config.toml
intermediate_size = 768
norm_place = "pre"
max_seq_len = 1024
dataset = "wikipedia_en"
Each number is 200 + 30 x the weight over its row's rms, rounded and kept within 0 to 999. Layers, rows and columns count from 0. The size before them is the row's rms in percent of the matrix's.

# layer 10 MLP up, 768x96, rms 0.393, rows 32-68, columns 0-95
099,187,146,257,225,212,214,262,203,200,167,173,235,161,219,166,212,219,201,227,219,193,166,186,173,288,187,192,232,275,140,232,175,125,236,221,198,258,159,190,183,224,153,188,197,212,215,213,165,190,220,242,217,211,162,146,193,226,218,174,220,192,197,227,216,226,215,224,230,261,209,197,215,199,192,182,255,184,199,217,175,193,196,213,170,247,222,171,178,203,231,186,189,212,193,205,199
097,156,226,209,198,235,211,142,207,196,177,224,223,201,183,193,214,134,174,155,237,211,188,191,195,229,161,214,197,142,228,197,223,219,218,225,241,248,219,168,199,236,136,298,251,184,179,187,183,196,213,214,201,194,221,188,150,184,122,220,242,202,181,180,217,140,234,196,191,158,181,207,210,226,163,215,219,191,149,202,203,211,189,189,158,225,171,198,163,197,171,221,191,182,233,160,217
094,207,203,229,179,154,207,198,224,173,203,178,134,191,178,204,213,219,198,248,196,181,256,177,159,220,210,154,217,179,242,175,158,190,224,213,207,172,142,196,203,218,221,265,212,229,220,195,237,153,218,172,139,282,181,203,199,240,261,157,139,148,215,207,222,140,223,219,203,170,160,180,199,203,208,142,189,196,204,211,196,200,198,232,235,239,226,186,200,225,230,221,214,192,191,195,170
095,151,231,204,213,218,217,208,203,223,186,223,200,221,134,177,260,212,163,165,170,200,159,192,240,225,221,212,195,250,182,172,172,196,200,210,209,190,230,185,234,193,191,182,206,233,225,219,291,214,185,197,170,188,196,198,129,197,194,175,143,186,199,208,185,215,208,220,191,221,213,144,229,163,230,250,187,242,218,192,165,170,202,166,291,233,194,207,143,175,203,166,177,169,201,241,240
097,171,230,204,228,170,211,192,214,189,230,205,178,162,203,198,183,197,196,242,227,225,231,213,212,170,219,205,210,143,244,201,184,205,218,211,150,264,127,229,209,270,155,245,253,206,208,242,249,244,180,211,197,208,178,264,253,210,193,185,172,193,192,176,206,223,176,245,207,181,232,227,216,192,160,175,232,202,160,172,132,168,184,152,231,208,189,172,164,198,208,218,159,167,191,226,215
100,254,228,179,238,173,225,193,176,214,197,172,253,208,173,197,237,169,172,201,187,176,221,234,215,232,186,211,173,165,114,213,149,203,182,198,193,163,170,188,226,199,198,226,156,196,167,175,246,255,205,219,238,171,233,169,170,210,198,258,251,194,180,236,151,231,196,218,232,234,228,155,222,232,222,196,199,207,196,193,266,198,159,225,226,175,209,161,214,154,195,187,202,160,136,207,206
103,183,166,199,215,219,203,161,220,265,195,182,194,213,214,205,182,262,227,156,174,190,181,214,165,188,203,196,155,248,210,225,220,269,149,218,196,187,179,267,182,193,123,240,197,151,218,190,262,161,153,231,211,207,264,218,182,180,191,229,221,225,234,159,224,218,208,186,195,195,198,206,183,202,176,214,255,172,127,173,195,181,174,151,210,231,202,180,219,174,213,184,192,207,236,192,209
103,174,257,208,250,172,208,242,231,195,252,156,167,199,180,211,195,192,179,165,204,217,175,163,220,237,218,227,195,165,230,198,191,201,180,170,236,173,223,248,191,239,216,223,201,208,183,144,205,132,209,175,190,256,222,196,192,180,215,178,212,169,249,190,276,138,205,208,203,226,170,232,190,239,184,189,177,168,226,238,158,241,206,186,196,256,170,211,221,142,216,219,190,220,231,172,150
097,211,195,147,202,219,178,206,228,196,195,140,186,177,196,207,210,162,244,176,167,194,179,210,186,217,235,279,197,184,231,268,219,205,216,196,210,230,181,259,168,193,188,220,252,215,198,176,185,197,248,170,170,194,258,169,203,195,197,206,181,289,149,151,165,166,204,165,213,157,154,204,208,216,215,133,213,191,203,239,184,176,172,218,186,255,214,176,190,180,229,157,169,208,196,214,191
102,210,219,159,200,214,149,195,214,157,153,201,201,159,162,185,222,196,220,208,188,206,170,237,266,208,245,191,255,178,211,247,202,185,217,155,192,231,165,199,212,206,213,194,262,206,182,216,195,208,214,139,147,265,140,158,181,221,152,207,234,177,161,201,168,164,212,162,234,172,174,187,257,182,208,197,248,190,198,169,232,239,232,188,176,223,208,204,218,235,212,222,201,163,220,253,204
106,216,228,222,220,179,174,238,173,178,211,201,225,218,202,195,246,184,193,230,184,179,185,217,184,147,204,229,211,232,159,154,209,228,203,171,183,167,145,224,220,225,170,169,226,154,151,214,202,189,152,247,186,174,217,179,236,193,173,242,250,235,208,153,175,229,205,258,153,188,239,183,205,218,221,193,159,169,264,177,242,197,143,164,194,224,209,189,211,163,238,202,137,247,211,202,162
115,200,184,213,247,158,212,194,195,237,243,187,185,190,229,204,230,221,236,240,178,199,193,213,207,248,193,195,224,198,169,176,175,194,196,155,248,163,122,240,199,180,225,188,189,177,196,140,187,192,204,229,140,199,174,184,131,197,164,218,194,180,175,211,184,256,149,136,221,179,179,159,218,230,251,222,231,249,185,196,225,247,243,260,210,183,248,199,189,193,212,190,240,214,184,203,225
104,210,201,187,221,160,235,187,181,159,144,248,281,167,173,176,165,177,241,164,232,187,172,233,189,199,164,168,229,241,211,164,215,196,206,141,188,246,183,189,249,176,143,246,194,213,186,154,207,220,218,226,201,201,179,136,175,180,214,201,233,188,171,228,169,213,206,195,168,212,235,156,240,226,176,215,196,261,190,232,226,179,212,200,203,172,213,180,183,169,215,180,199,154,159,246,170
100,234,195,198,169,223,201,206,209,177,269,218,206,194,179,218,186,199,158,214,141,223,196,215,188,182,208,193,175,169,180,268,195,231,174,218,214,159,212,198,182,247,175,188,198,178,162,195,155,180,240,215,219,209,174,225,164,224,152,176,242,217,205,190,165,150,203,264,256,182,241,187,200,188,254,217,201,256,136,171,287,174,171,200,200,203,158,221,182,171,205,186,199,189,168,254,202
104,165,202,209,185,227,216,190,224,194,230,227,185,152,197,157,245,177,185,227,180,228,151,110,205,212,177,200,146,204,202,211,194,189,212,201,210,245,207,214,226,201,144,175,223,210,201,173,169,172,157,193,203,227,221,182,194,201,258,212,246,190,207,203,191,190,195,219,182,143,208,195,191,168,190,175,272,257,165,206,234,199,185,166,267,260,174,154,189,138,220,207,222,172,209,145,233
105,208,218,200,216,186,246,228,162,265,158,228,172,180,176,178,205,218,157,190,182,217,167,197,177,234,242,196,223,219,196,184,216,227,206,218,193,186,170,193,215,200,260,182,190,206,158,207,177,209,230,209,178,126,226,190,184,185,194,170,171,163,251,197,130,231,172,241,241,213,213,225,212,196,220,248,181,201,222,154,142,226,221,246,287,209,141,184,157,210,178,195,182,211,158,226,182
113,231,145,213,186,152,180,212,210,221,185,234,157,193,184,210,244,239,215,161,216,221,254,231,264,215,175,172,211,235,223,264,187,186,172,205,184,193,193,170,236,183,161,194,175,220,205,233,184,195,229,195,164,188,227,193,195,213,222,198,192,208,185,257,99,210,256,209,200,211,176,141,213,191,177,202,262,233,194,195,210,232,148,213,182,190,226,184,198,164,260,185,155,224,163,210,208
100,212,162,211,232,177,200,234,218,193,245,176,195,197,179,171,167,133,168,226,200,234,155,195,174,174,163,174,192,256,216,244,147,192,159,178,227,200,277,201,220,215,206,196,178,236,184,279,207,179,209,263,186,185,209,221,178,199,228,139,221,152,218,179,194,247,210,249,165,239,235,208,200,206,201,201,156,196,177,201,205,179,190,209,198,185,155,169,201,173,188,228,152,207,144,161,197
095,170,217,265,207,212,179,191,198,217,195,167,262,207,174,177,200,226,241,175,180,191,209,236,171,207,194,188,207,213,159,191,188,125,251,253,146,166,197,205,191,218,168,166,178,193,202,195,211,185,273,191,186,147,159,234,211,199,222,233,144,194,193,217,188,178,132,233,190,178,167,197,135,248,187,168,178,226,171,167,221,197,184,212,195,223,193,194,171,247,225,224,149,213,142,205,201
102,179,178,179,192,162,210,103,193,187,198,170,199,206,235,199,239,215,149,178,161,247,103,166,216,201,167,177,219,182,219,155,227,242,215,180,175,264,194,214,239,160,182,230,190,219,178,178,198,199,235,199,175,167,207,178,185,180,179,220,220,184,212,218,199,205,197,271,211,227,224,199,186,199,144,164,202,257,164,210,180,210,175,197,197,180,150,198,168,192,186,183,273,220,211,189,215
103,181,208,196,193,180,203,183,221,198,236,191,140,187,230,216,206,268,193,167,195,193,244,128,202,230,225,197,139,204,254,234,217,234,239,193,221,200,222,238,258,250,214,188,179,188,221,120,213,173,217,210,192,138,199,204,212,231,221,154,193,264,201,239,231,186,170,209,198,133,233,168,251,226,186,166,220,212,185,197,193,191,173,173,189,188,161,202,164,224,193,186,165,219,225,211,205
101,204,182,250,207,194,163,193,174,264,214,245,154,148,214,247,182,219,238,217,213,235,178,170,222,218,206,198,242,199,247,183,222,185,259,182,164,198,200,230,209,264,211,245,218,177,199,195,190,205,199,241,180,187,196,151,199,191,218,185,191,191,177,217,132,181,214,232,263,215,201,215,235,229,205,281,241,209,173,229,214,214,169,170,191,227,189,195,180,171,195,181,206,190,164,148,276
109,234,227,218,195,178,195,200,185,254,262,187,222,234,153,157,213,234,236,199,198,236,219,225,174,183,205,193,226,201,240,191,196,195,184,151,234,146,245,178,211,153,220,169,176,229,215,220,176,173,145,236,191,161,204,151,248,153,212,249,198,193,159,227,185,195,120,161,189,211,251,196,166,225,192,173,178,231,217,177,217,189,128,213,182,210,244,171,164,214,194,194,182,163,194,189,187
102,218,189,201,251,227,246,163,177,210,197,170,197,187,182,247,186,174,257,177,151,166,222,212,158,227,183,213,240,188,216,224,193,198,197,262,219,210,180,225,131,262,220,193,238,157,179,209,235,223,173,215,242,214,210,304,208,166,186,216,224,235,205,175,212,158,183,210,225,222,186,196,190,271,208,162,194,194,169,185,210,199,201,195,214,189,169,147,140,182,159,224,200,191,189,177,203
098,188,209,195,209,164,192,256,181,233,211,228,228,170,182,198,180,224,190,206,226,208,234,208,157,180,228,186,262,242,224,213,193,195,242,219,165,171,207,159,164,213,218,194,203,186,175,206,150,148,229,133,138,163,145,206,223,225,219,234,215,145,189,212,213,209,242,151,174,173,236,215,210,222,226,175,205,192,166,244,248,199,172,193,170,216,147,135,171,236,226,218,184,146,213,207,229
091,225,191,251,186,201,197,215,211,174,199,199,272,213,171,185,260,171,163,214,233,198,173,199,199,225,197,179,161,188,177,260,171,207,236,213,202,207,235,243,182,175,173,149,197,185,187,161,179,204,205,233,242,195,186,210,239,178,123,206,213,200,162,215,157,149,169,186,214,242,161,195,237,233,296,221,205,178,193,213,224,203,187,227,204,199,200,201,255,216,249,227,215,168,239,149,220
110,230,209,197,221,213,229,261,216,210,213,240,197,186,185,176,222,224,164,208,223,227,151,194,138,206,179,143,200,177,189,169,160,247,171,220,216,216,164,183,145,190,180,169,187,196,236,251,258,205,234,226,260,196,156,221,194,207,234,158,179,269,221,237,235,234,240,181,188,199,197,189,196,195,225,190,222,192,183,252,210,148,175,154,163,252,196,140,184,215,199,214,223,202,214,174,228
093,193,164,172,194,160,149,152,236,188,169,185,178,187,198,149,246,158,162,199,254,232,184,228,202,242,221,208,226,193,183,152,201,212,167,167,224,193,156,169,136,239,201,145,179,193,246,167,148,170,198,216,242,210,199,200,203,194,186,207,161,208,227,218,247,203,197,246,198,199,211,252,200,261,211,187,188,202,188,219,189,229,232,221,172,232,218,163,191,184,240,253,228,225,139,169,175
098,258,188,160,202,189,222,176,221,159,207,196,203,214,191,206,232,130,214,186,199,189,221,208,184,197,132,184,160,178,160,206,149,173,154,235,240,214,187,223,218,236,182,259,173,130,167,225,182,215,213,258,227,191,217,170,163,194,186,162,226,205,223,129,218,185,181,218,129,166,247,209,206,214,235,198,200,206,233,183,194,205,195,221,142,201,167,222,182,217,213,213,204,203,229,173,260
101,240,149,218,165,184,163,182,225,208,198,185,181,211,236,211,251,249,139,195,185,242,160,214,184,228,178,213,192,217,209,195,208,177,176,146,248,194,241,185,214,204,224,267,180,173,210,199,279,223,172,180,149,158,226,227,159,222,174,160,181,198,206,155,163,257,152,213,187,142,205,228,185,194,185,190,167,244,179,185,151,172,189,251,222,195,210,184,225,222,224,222,196,211,221,190,213
098,229,208,180,232,212,216,247,266,207,215,191,163,237,199,248,204,181,189,217,147,180,197,226,192,219,192,221,216,231,185,186,184,154,187,183,215,168,185,184,187,263,208,237,188,133,167,248,228,204,211,170,162,211,219,193,182,184,226,164,195,237,223,198,197,173,224,281,236,217,202,240,165,137,191,205,163,182,223,227,161,153,200,216,245,206,153,193,122,147,197,209,209,197,209,168,220
099,240,185,222,166,229,177,183,180,201,150,136,176,189,173,190,187,225,222,221,177,226,261,217,230,215,159,164,168,169,179,240,218,186,186,170,213,145,228,171,195,195,168,174,213,212,229,166,176,235,188,219,212,194,211,234,125,189,182,216,262,232,176,180,193,230,199,244,200,182,184,184,216,172,221,190,166,279,219,167,230,219,149,226,203,153,201,206,197,216,233,229,198,152,132,226,219
118,247,172,164,236,190,219,224,174,199,187,161,230,207,177,195,208,168,188,230,171,180,177,227,194,135,171,168,187,258,231,181,196,180,196,227,234,193,182,176,254,185,175,131,280,228,167,165,212,214,172,234,183,196,226,164,212,158,196,224,231,155,150,192,198,197,151,187,232,190,205,210,212,156,232,191,234,174,212,166,192,195,158,200,157,178,131,226,248,193,192,241,184,233,227,186,182
102,234,151,212,182,201,192,175,182,202,187,218,230,148,231,240,243,209,215,257,272,215,187,229,214,195,208,188,164,244,202,194,156,166,206,164,184,168,155,153,185,155,191,207,258,193,184,223,206,170,216,187,170,160,259,230,159,174,243,205,193,237,156,237,197,170,169,221,208,199,199,218,217,189,203,182,150,125,195,168,166,226,204,226,190,188,219,153,163,257,229,199,215,227,229,182,193
104,168,190,157,209,227,277,172,180,197,197,199,202,217,189,134,217,193,222,153,163,258,222,189,202,203,167,205,208,234,195,167,204,164,189,223,166,176,263,184,223,244,195,183,198,178,117,203,157,225,230,219,220,170,191,227,183,246,218,193,173,206,193,247,197,237,214,270,232,185,175,202,240,152,183,174,186,181,206,191,188,180,182,181,179,175,198,177,201,276,256,199,213,219,236,222,233
097,98,197,212,212,223,164,198,182,139,154,162,203,252,182,185,223,209,184,165,159,184,195,201,182,156,223,204,236,180,161,221,238,221,261,219,174,171,197,145,189,192,164,251,246,202,225,223,166,211,192,197,173,183,151,204,227,227,219,220,197,185,228,226,221,205,216,187,215,121,169,239,182,188,150,188,216,228,183,173,217,219,187,172,204,179,235,187,216,169,250,199,218,208,214,254,206
108,168,204,211,178,186,183,219,198,180,211,185,190,246,193,221,234,262,250,210,197,187,221,214,209,241,139,191,167,201,238,249,210,123,202,204,173,255,218,179,261,174,191,218,201,211,220,181,277,169,154,220,157,182,210,248,216,197,290,210,212,206,168,167,215,156,172,198,232,206,174,206,205,193,152,207,182,174,218,212,219,156,159,205,204,227,185,189,138,242,202,180,198,173,200,209,187
# layer 10 MLP down (transposed), 768x96, rms 0.349, rows 32-67, columns 0-95
097,171,149,184,121,238,165,211,135,213,250,181,214,236,199,188,186,183,247,201,192,210,201,197,183,199,177,246,178,173,219,199,165,184,176,188,217,171,197,270,172,273,196,213,206,158,233,235,227,225,206,155,156,264,199,204,190,194,181,214,157,209,241,219,242,175,147,185,225,211,172,189,218,238,194,207,234,220,175,197,247,159,197,235,171,181,174,216,229,184,176,158,204,195,161,194,166
086,198,182,205,227,185,201,239,170,226,210,251,217,151,230,263,182,167,233,204,157,156,186,199,276,187,208,212,234,232,228,218,220,200,171,185,250,201,181,219,216,166,225,175,89,179,137,186,177,188,244,199,228,187,245,194,206,235,163,194,190,164,227,161,248,221,191,174,169,245,221,185,184,208,200,179,216,219,195,176,186,147,191,187,163,229,193,205,209,216,170,228,243,186,207,231,195
093,187,192,137,225,228,192,193,200,252,177,214,283,263,240,243,223,225,209,236,179,217,190,167,200,185,176,228,226,215,206,203,232,193,219,191,223,247,250,222,136,229,198,167,200,231,144,195,208,204,181,200,215,134,242,179,242,210,186,185,245,186,196,202,222,164,203,199,163,227,156,159,219,229,174,196,251,237,157,197,135,189,201,185,198,187,172,182,192,235,210,182,202,197,190,199,137
105,207,132,236,219,205,173,251,164,203,223,189,170,229,204,252,147,208,202,226,210,191,172,221,185,190,217,178,236,235,175,193,193,200,192,269,187,198,222,241,208,202,172,287,179,190,175,194,130,176,182,256,195,202,213,186,234,213,212,205,168,216,219,155,242,190,161,187,153,219,173,246,265,174,186,173,171,261,174,202,185,180,194,206,194,183,200,186,211,235,178,188,137,225,155,199,207
101,175,187,192,208,230,220,212,143,237,219,170,254,208,176,220,165,214,188,212,201,218,206,216,219,213,210,194,211,171,173,179,246,241,193,241,273,184,164,219,137,163,231,166,255,201,217,204,261,197,227,219,218,141,196,209,200,205,157,249,192,209,202,245,212,257,210,219,223,242,213,171,173,192,191,228,188,248,162,193,124,178,202,217,175,196,172,241,134,210,213,165,240,202,199,214,182
104,214,233,209,183,194,231,150,189,219,233,188,216,185,184,224,168,200,160,224,217,212,224,211,186,208,176,134,239,204,219,232,176,144,241,201,238,182,221,184,200,206,168,204,248,182,225,227,242,239,214,160,194,212,183,228,234,117,256,193,167,202,171,226,209,203,174,178,209,171,186,198,187,168,215,297,223,172,189,140,229,137,192,204,194,233,213,213,155,229,159,226,237,178,169,197,188
095,181,173,241,199,160,132,212,179,208,211,186,217,198,245,199,195,228,224,209,191,208,200,209,205,200,222,180,219,212,234,130,146,124,215,236,222,224,211,204,160,246,245,206,206,201,220,174,173,219,194,165,221,188,205,149,180,162,192,192,232,179,269,200,279,196,196,163,189,188,248,260,242,157,227,218,208,232,255,205,212,215,229,260,179,236,227,177,212,218,197,203,183,200,179,211,234
114,188,203,160,194,157,186,178,210,262,202,164,242,224,207,247,205,203,211,173,175,195,187,227,124,168,181,153,153,218,204,170,162,236,155,196,227,228,235,185,224,151,191,226,201,166,237,227,241,198,183,170,230,200,160,220,258,195,214,173,181,199,187,238,152,235,157,225,229,153,215,195,199,174,204,227,183,176,193,174,230,265,198,169,210,196,218,161,201,215,216,230,202,174,232,189,282
083,222,229,190,235,228,172,200,127,175,186,277,186,173,201,193,219,144,148,222,183,211,175,202,241,198,219,194,232,180,172,183,165,182,232,194,156,167,228,231,221,227,239,200,167,150,241,210,174,240,230,197,238,175,199,182,145,198,193,182,214,179,192,167,275,194,203,263,128,195,196,247,159,156,171,194,176,198,240,185,183,177,192,224,215,235,208,194,187,201,183,159,177,180,217,190,199
100,203,205,210,232,205,226,224,211,216,312,192,218,207,173,212,229,211,239,253,227,177,197,193,167,215,172,168,156,189,180,173,228,224,209,137,197,226,193,196,189,227,226,202,210,219,208,120,251,228,186,201,202,138,208,197,222,144,224,207,144,216,170,198,240,250,202,245,168,214,167,239,200,213,197,214,157,198,201,189,144,182,196,176,167,162,173,181,214,224,218,224,208,221,212,152,237
102,225,154,145,205,174,177,163,191,241,244,180,201,255,200,220,122,208,173,177,146,213,228,197,158,184,225,186,203,181,224,197,187,161,195,225,184,207,233,186,188,196,157,175,202,193,271,227,188,149,230,169,197,208,160,165,205,192,201,210,210,194,188,169,165,211,193,210,150,160,208,215,232,186,216,229,180,171,268,183,265,261,189,227,223,215,213,241,237,189,216,193,226,131,204,185,232
118,176,203,220,208,221,147,232,179,209,232,170,219,178,170,182,149,221,187,197,241,168,220,179,203,209,216,213,239,236,155,260,132,207,230,179,182,182,181,181,228,169,212,222,177,247,199,201,232,252,216,199,222,253,215,223,210,174,194,195,212,186,159,163,206,191,192,204,230,192,223,145,201,185,165,236,193,168,224,175,176,194,178,295,194,233,256,215,177,199,189,124,166,148,226,187,176
102,213,245,232,232,128,191,209,183,190,173,189,175,155,194,167,250,201,224,181,170,228,164,169,201,159,195,175,217,203,188,180,190,220,145,181,150,190,203,242,159,144,219,252,220,200,257,142,133,174,204,227,213,192,243,180,228,251,171,161,238,201,169,186,194,159,252,202,205,203,185,188,164,201,260,171,188,248,177,198,205,163,209,215,180,241,204,213,222,230,202,162,213,192,200,210,177
110,217,157,188,156,196,179,151,143,235,220,212,131,222,253,188,186,207,213,197,185,197,189,208,217,189,198,267,160,166,183,194,177,208,178,222,140,232,196,198,211,178,189,192,143,241,211,234,200,272,225,230,176,181,187,227,200,220,219,188,232,176,184,190,171,169,235,214,192,203,209,219,213,202,222,155,261,263,216,273,223,217,205,152,224,198,239,218,209,260,194,243,172,207,199,231,206
102,187,178,169,223,227,220,196,202,194,228,126,208,206,151,160,148,224,222,211,223,158,245,211,238,180,175,195,219,202,164,244,195,193,139,184,170,151,166,199,170,199,182,180,262,149,194,199,212,225,195,181,171,200,183,229,241,174,221,233,187,200,193,199,170,262,224,198,204,232,172,215,261,238,156,193,190,186,194,174,237,255,190,234,200,190,194,198,193,171,149,228,233,195,155,268,235
106,181,254,209,228,196,194,238,200,207,235,226,186,198,225,178,170,187,171,232,182,180,193,153,211,236,217,175,185,190,218,174,183,206,171,177,167,177,150,212,218,225,191,238,158,209,251,194,169,186,197,280,202,208,145,181,218,197,215,216,166,211,259,214,147,155,220,250,200,223,202,206,182,221,212,232,180,157,208,213,227,177,178,241,182,189,164,178,253,205,232,148,110,225,196,238,142
114,246,190,210,202,232,171,164,286,240,142,244,190,222,213,217,201,177,247,199,230,148,220,168,208,204,174,166,163,203,171,210,248,201,183,267,173,213,181,217,198,141,210,186,181,190,176,154,203,179,227,217,219,218,253,215,241,218,157,181,182,173,192,188,233,211,214,237,210,180,248,224,229,248,170,227,260,185,225,198,179,180,212,193,189,182,184,252,207,193,171,180,239,183,161,147,212
099,189,147,170,236,313,242,189,196,226,209,225,198,205,210,208,226,201,202,195,223,181,206,202,170,253,228,221,176,167,185,206,181,211,168,198,199,200,106,204,202,181,195,185,194,206,184,185,205,198,225,144,218,220,171,190,229,168,222,187,160,225,187,227,189,203,238,119,230,182,213,159,175,162,199,174,241,226,196,186,211,187,183,221,227,217,175,141,271,215,222,214,200,186,154,196,148
092,270,213,204,220,172,202,211,197,221,193,154,249,206,244,196,186,206,213,239,196,225,184,212,203,177,196,244,150,217,185,158,215,225,193,241,159,200,199,183,185,165,212,215,141,220,199,173,189,238,191,161,210,213,172,205,190,185,239,234,149,203,154,202,240,218,197,207,200,210,185,259,247,188,154,206,184,243,201,237,142,234,198,138,229,192,222,258,194,148,220,218,243,206,232,138,252
081,221,238,220,171,220,207,186,153,195,198,217,175,185,179,217,211,182,187,221,193,194,252,177,191,214,209,219,203,223,184,253,190,162,295,198,210,181,227,209,134,217,245,187,230,238,292,190,273,212,194,235,189,189,179,219,186,208,229,200,160,147,218,224,190,168,184,192,264,172,237,227,228,205,222,216,189,163,198,165,184,185,242,178,206,201,271,187,228,202,239,195,180,176,219,167,172
104,231,197,198,197,180,196,199,218,160,202,182,241,191,227,248,119,171,203,182,206,203,164,144,186,176,178,265,223,193,215,206,191,217,260,162,216,137,148,226,146,207,182,189,218,188,207,186,213,194,149,251,178,200,162,176,226,189,221,190,180,179,160,176,215,241,174,236,227,192,180,276,160,214,194,161,192,220,185,226,196,230,170,154,238,186,184,132,216,198,219,244,219,206,212,224,186
096,202,208,183,244,230,223,238,237,183,175,218,208,217,154,183,152,115,153,192,241,200,172,180,186,216,208,175,206,263,188,185,178,183,171,198,215,173,198,236,164,226,261,197,180,205,199,161,169,255,217,256,202,218,223,162,163,162,196,193,207,211,170,176,191,207,237,193,189,203,230,208,199,252,277,198,246,194,179,197,175,193,188,218,179,179,214,132,206,228,246,186,146,180,177,219,246
111,176,190,225,233,214,145,223,212,189,255,238,184,199,188,199,162,178,203,163,276,178,256,227,165,207,223,216,292,197,216,253,169,175,196,201,193,218,226,207,198,229,239,224,197,214,245,204,192,165,137,143,212,167,209,195,203,215,198,235,145,213,174,179,152,187,209,189,215,161,194,183,200,211,189,202,174,155,197,198,221,217,223,275,242,206,190,194,202,196,201,116,195,190,216,186,186
095,211,266,223,166,174,232,256,186,200,190,156,191,229,192,206,244,235,218,193,208,209,226,129,215,220,206,113,151,167,243,212,216,182,169,228,194,166,233,181,226,169,200,177,169,197,237,232,166,199,189,175,164,264,209,200,174,197,153,199,206,193,179,215,235,196,187,206,196,194,215,172,199,169,198,243,209,184,268,193,167,159,195,250,184,205,191,168,244,172,207,193,256,236,216,202,255
091,165,201,200,195,168,182,186,194,162,215,231,183,186,211,213,209,144,205,238,246,183,205,218,206,229,227,198,165,164,222,196,223,204,178,187,167,229,215,230,184,207,189,167,188,165,208,197,238,162,232,271,180,254,221,229,159,207,204,178,198,191,193,172,125,197,181,243,226,228,206,191,137,211,212,169,175,121,255,183,231,145,249,195,212,200,211,222,275,192,146,208,201,258,205,195,193
127,207,240,248,194,211,163,222,220,150,175,179,220,199,177,208,152,171,193,171,227,155,145,188,194,228,165,234,177,220,256,203,225,218,211,215,230,149,186,227,184,192,228,187,166,160,186,204,259,200,200,188,160,244,184,236,202,202,204,144,169,216,184,142,278,234,237,218,233,198,141,211,231,193,181,256,228,164,177,176,175,171,222,159,233,207,212,161,188,179,217,228,207,220,195,222,167
110,229,170,221,204,185,235,178,149,111,215,203,208,197,171,192,213,173,189,175,193,248,231,209,263,260,233,208,194,221,233,176,196,194,213,229,201,208,232,244,220,168,190,194,185,120,200,237,200,244,204,170,229,198,179,230,163,152,225,162,170,241,201,240,184,187,200,160,173,184,186,199,199,182,175,199,204,236,183,189,184,253,181,220,196,151,258,210,169,176,179,175,199,195,212,288,204
103,233,173,192,172,266,250,211,201,201,207,217,178,207,179,207,253,194,177,181,186,214,162,153,190,207,206,227,235,243,197,149,245,190,195,173,234,172,165,200,193,259,213,192,211,243,182,159,134,253,195,271,222,244,221,211,175,204,214,212,180,220,232,181,229,199,179,216,166,188,177,238,159,219,178,226,207,244,210,211,250,197,186,202,171,162,170,233,243,272,194,225,190,228,188,247,226
099,237,212,219,192,161,177,195,222,176,207,176,192,202,205,166,147,183,170,133,200,184,185,160,178,199,229,219,240,202,193,158,182,209,223,208,234,233,227,202,269,214,149,242,211,235,219,256,247,204,227,222,184,202,174,193,212,129,205,205,204,213,218,282,203,196,167,204,193,224,242,204,224,186,164,281,160,208,267,268,179,224,196,190,194,180,208,190,215,183,214,189,207,205,240,166,228
092,207,213,200,180,221,208,200,196,181,330,175,173,163,199,211,188,205,213,204,229,181,221,225,215,244,207,171,179,225,160,195,157,236,135,216,205,164,186,189,220,203,228,169,173,199,228,209,210,238,152,146,234,252,237,225,251,198,189,194,170,167,167,160,215,204,216,192,156,250,200,222,178,242,230,197,213,166,164,188,238,190,237,252,173,215,226,196,250,242,210,195,202,215,185,214,214
113,175,196,223,214,234,191,163,208,148,187,154,200,114,165,231,190,164,237,227,173,168,159,209,211,185,161,129,182,215,220,231,275,188,181,173,172,203,186,157,243,259,234,193,205,248,204,210,193,174,187,193,163,206,219,228,234,187,202,242,209,233,180,197,246,197,217,168,200,173,208,207,184,211,168,228,186,190,128,218,181,190,198,183,244,224,224,227,166,195,207,141,174,233,185,244,204
106,224,165,202,192,177,143,253,148,193,238,176,200,237,223,188,148,235,232,210,242,288,220,205,182,236,152,228,221,192,203,199,198,231,224,195,251,178,201,191,202,211,202,199,214,211,216,235,224,189,199,182,211,128,244,214,177,216,188,123,224,202,137,171,203,191,209,203,187,145,204,203,169,146,166,194,238,205,217,168,209,206,222,172,177,242,207,245,196,257,217,204,169,183,198,186,238
104,172,184,244,213,220,209,196,200,194,211,173,188,158,196,181,214,246,228,180,207,242,221,145,152,242,166,228,173,221,156,173,251,204,215,198,195,122,163,220,205,169,186,249,202,212,168,194,155,193,170,221,193,227,183,220,238,143,253,234,183,193,232,214,216,182,175,236,213,191,184,231,174,214,216,196,188,223,182,195,237,256,196,159,235,187,215,213,167,147,215,137,150,186,130,184,206
115,131,194,154,222,207,165,202,162,219,225,236,214,198,226,180,189,271,247,205,213,190,220,252,218,159,226,175,206,228,230,174,171,191,167,213,198,193,229,166,228,211,186,182,209,154,196,204,222,243,190,221,192,197,195,261,198,206,163,160,202,196,250,228,235,198,193,188,202,162,208,158,168,205,171,163,210,171,213,268,224,128,216,224,247,191,248,184,168,163,165,234,186,249,177,217,157
102,250,210,192,179,195,181,203,198,186,180,192,185,213,174,206,192,201,175,203,243,169,251,173,170,172,243,222,251,227,217,199,172,191,161,192,238,237,203,179,184,141,206,175,224,224,140,262,224,229,210,178,199,203,193,187,206,206,228,223,293,173,158,195,205,248,200,173,189,216,138,192,180,168,154,151,150,215,198,150,194,199,218,219,246,223,222,218,271,242,217,214,198,148,184,200,186
094,203,229,209,192,215,170,207,246,159,206,211,233,226,222,206,199,188,232,231,211,175,183,177,237,164,155,227,165,164,212,142,113,190,183,165,151,203,198,163,230,221,218,201,206,193,226,193,185,180,220,179,171,225,230,153,210,180,193,189,198,198,233,211,185,168,223,241,209,212,124,216,192,192,235,180,181,213,144,214,163,273,191,190,231,150,180,233,178,230,195,186,201,238,167,221,287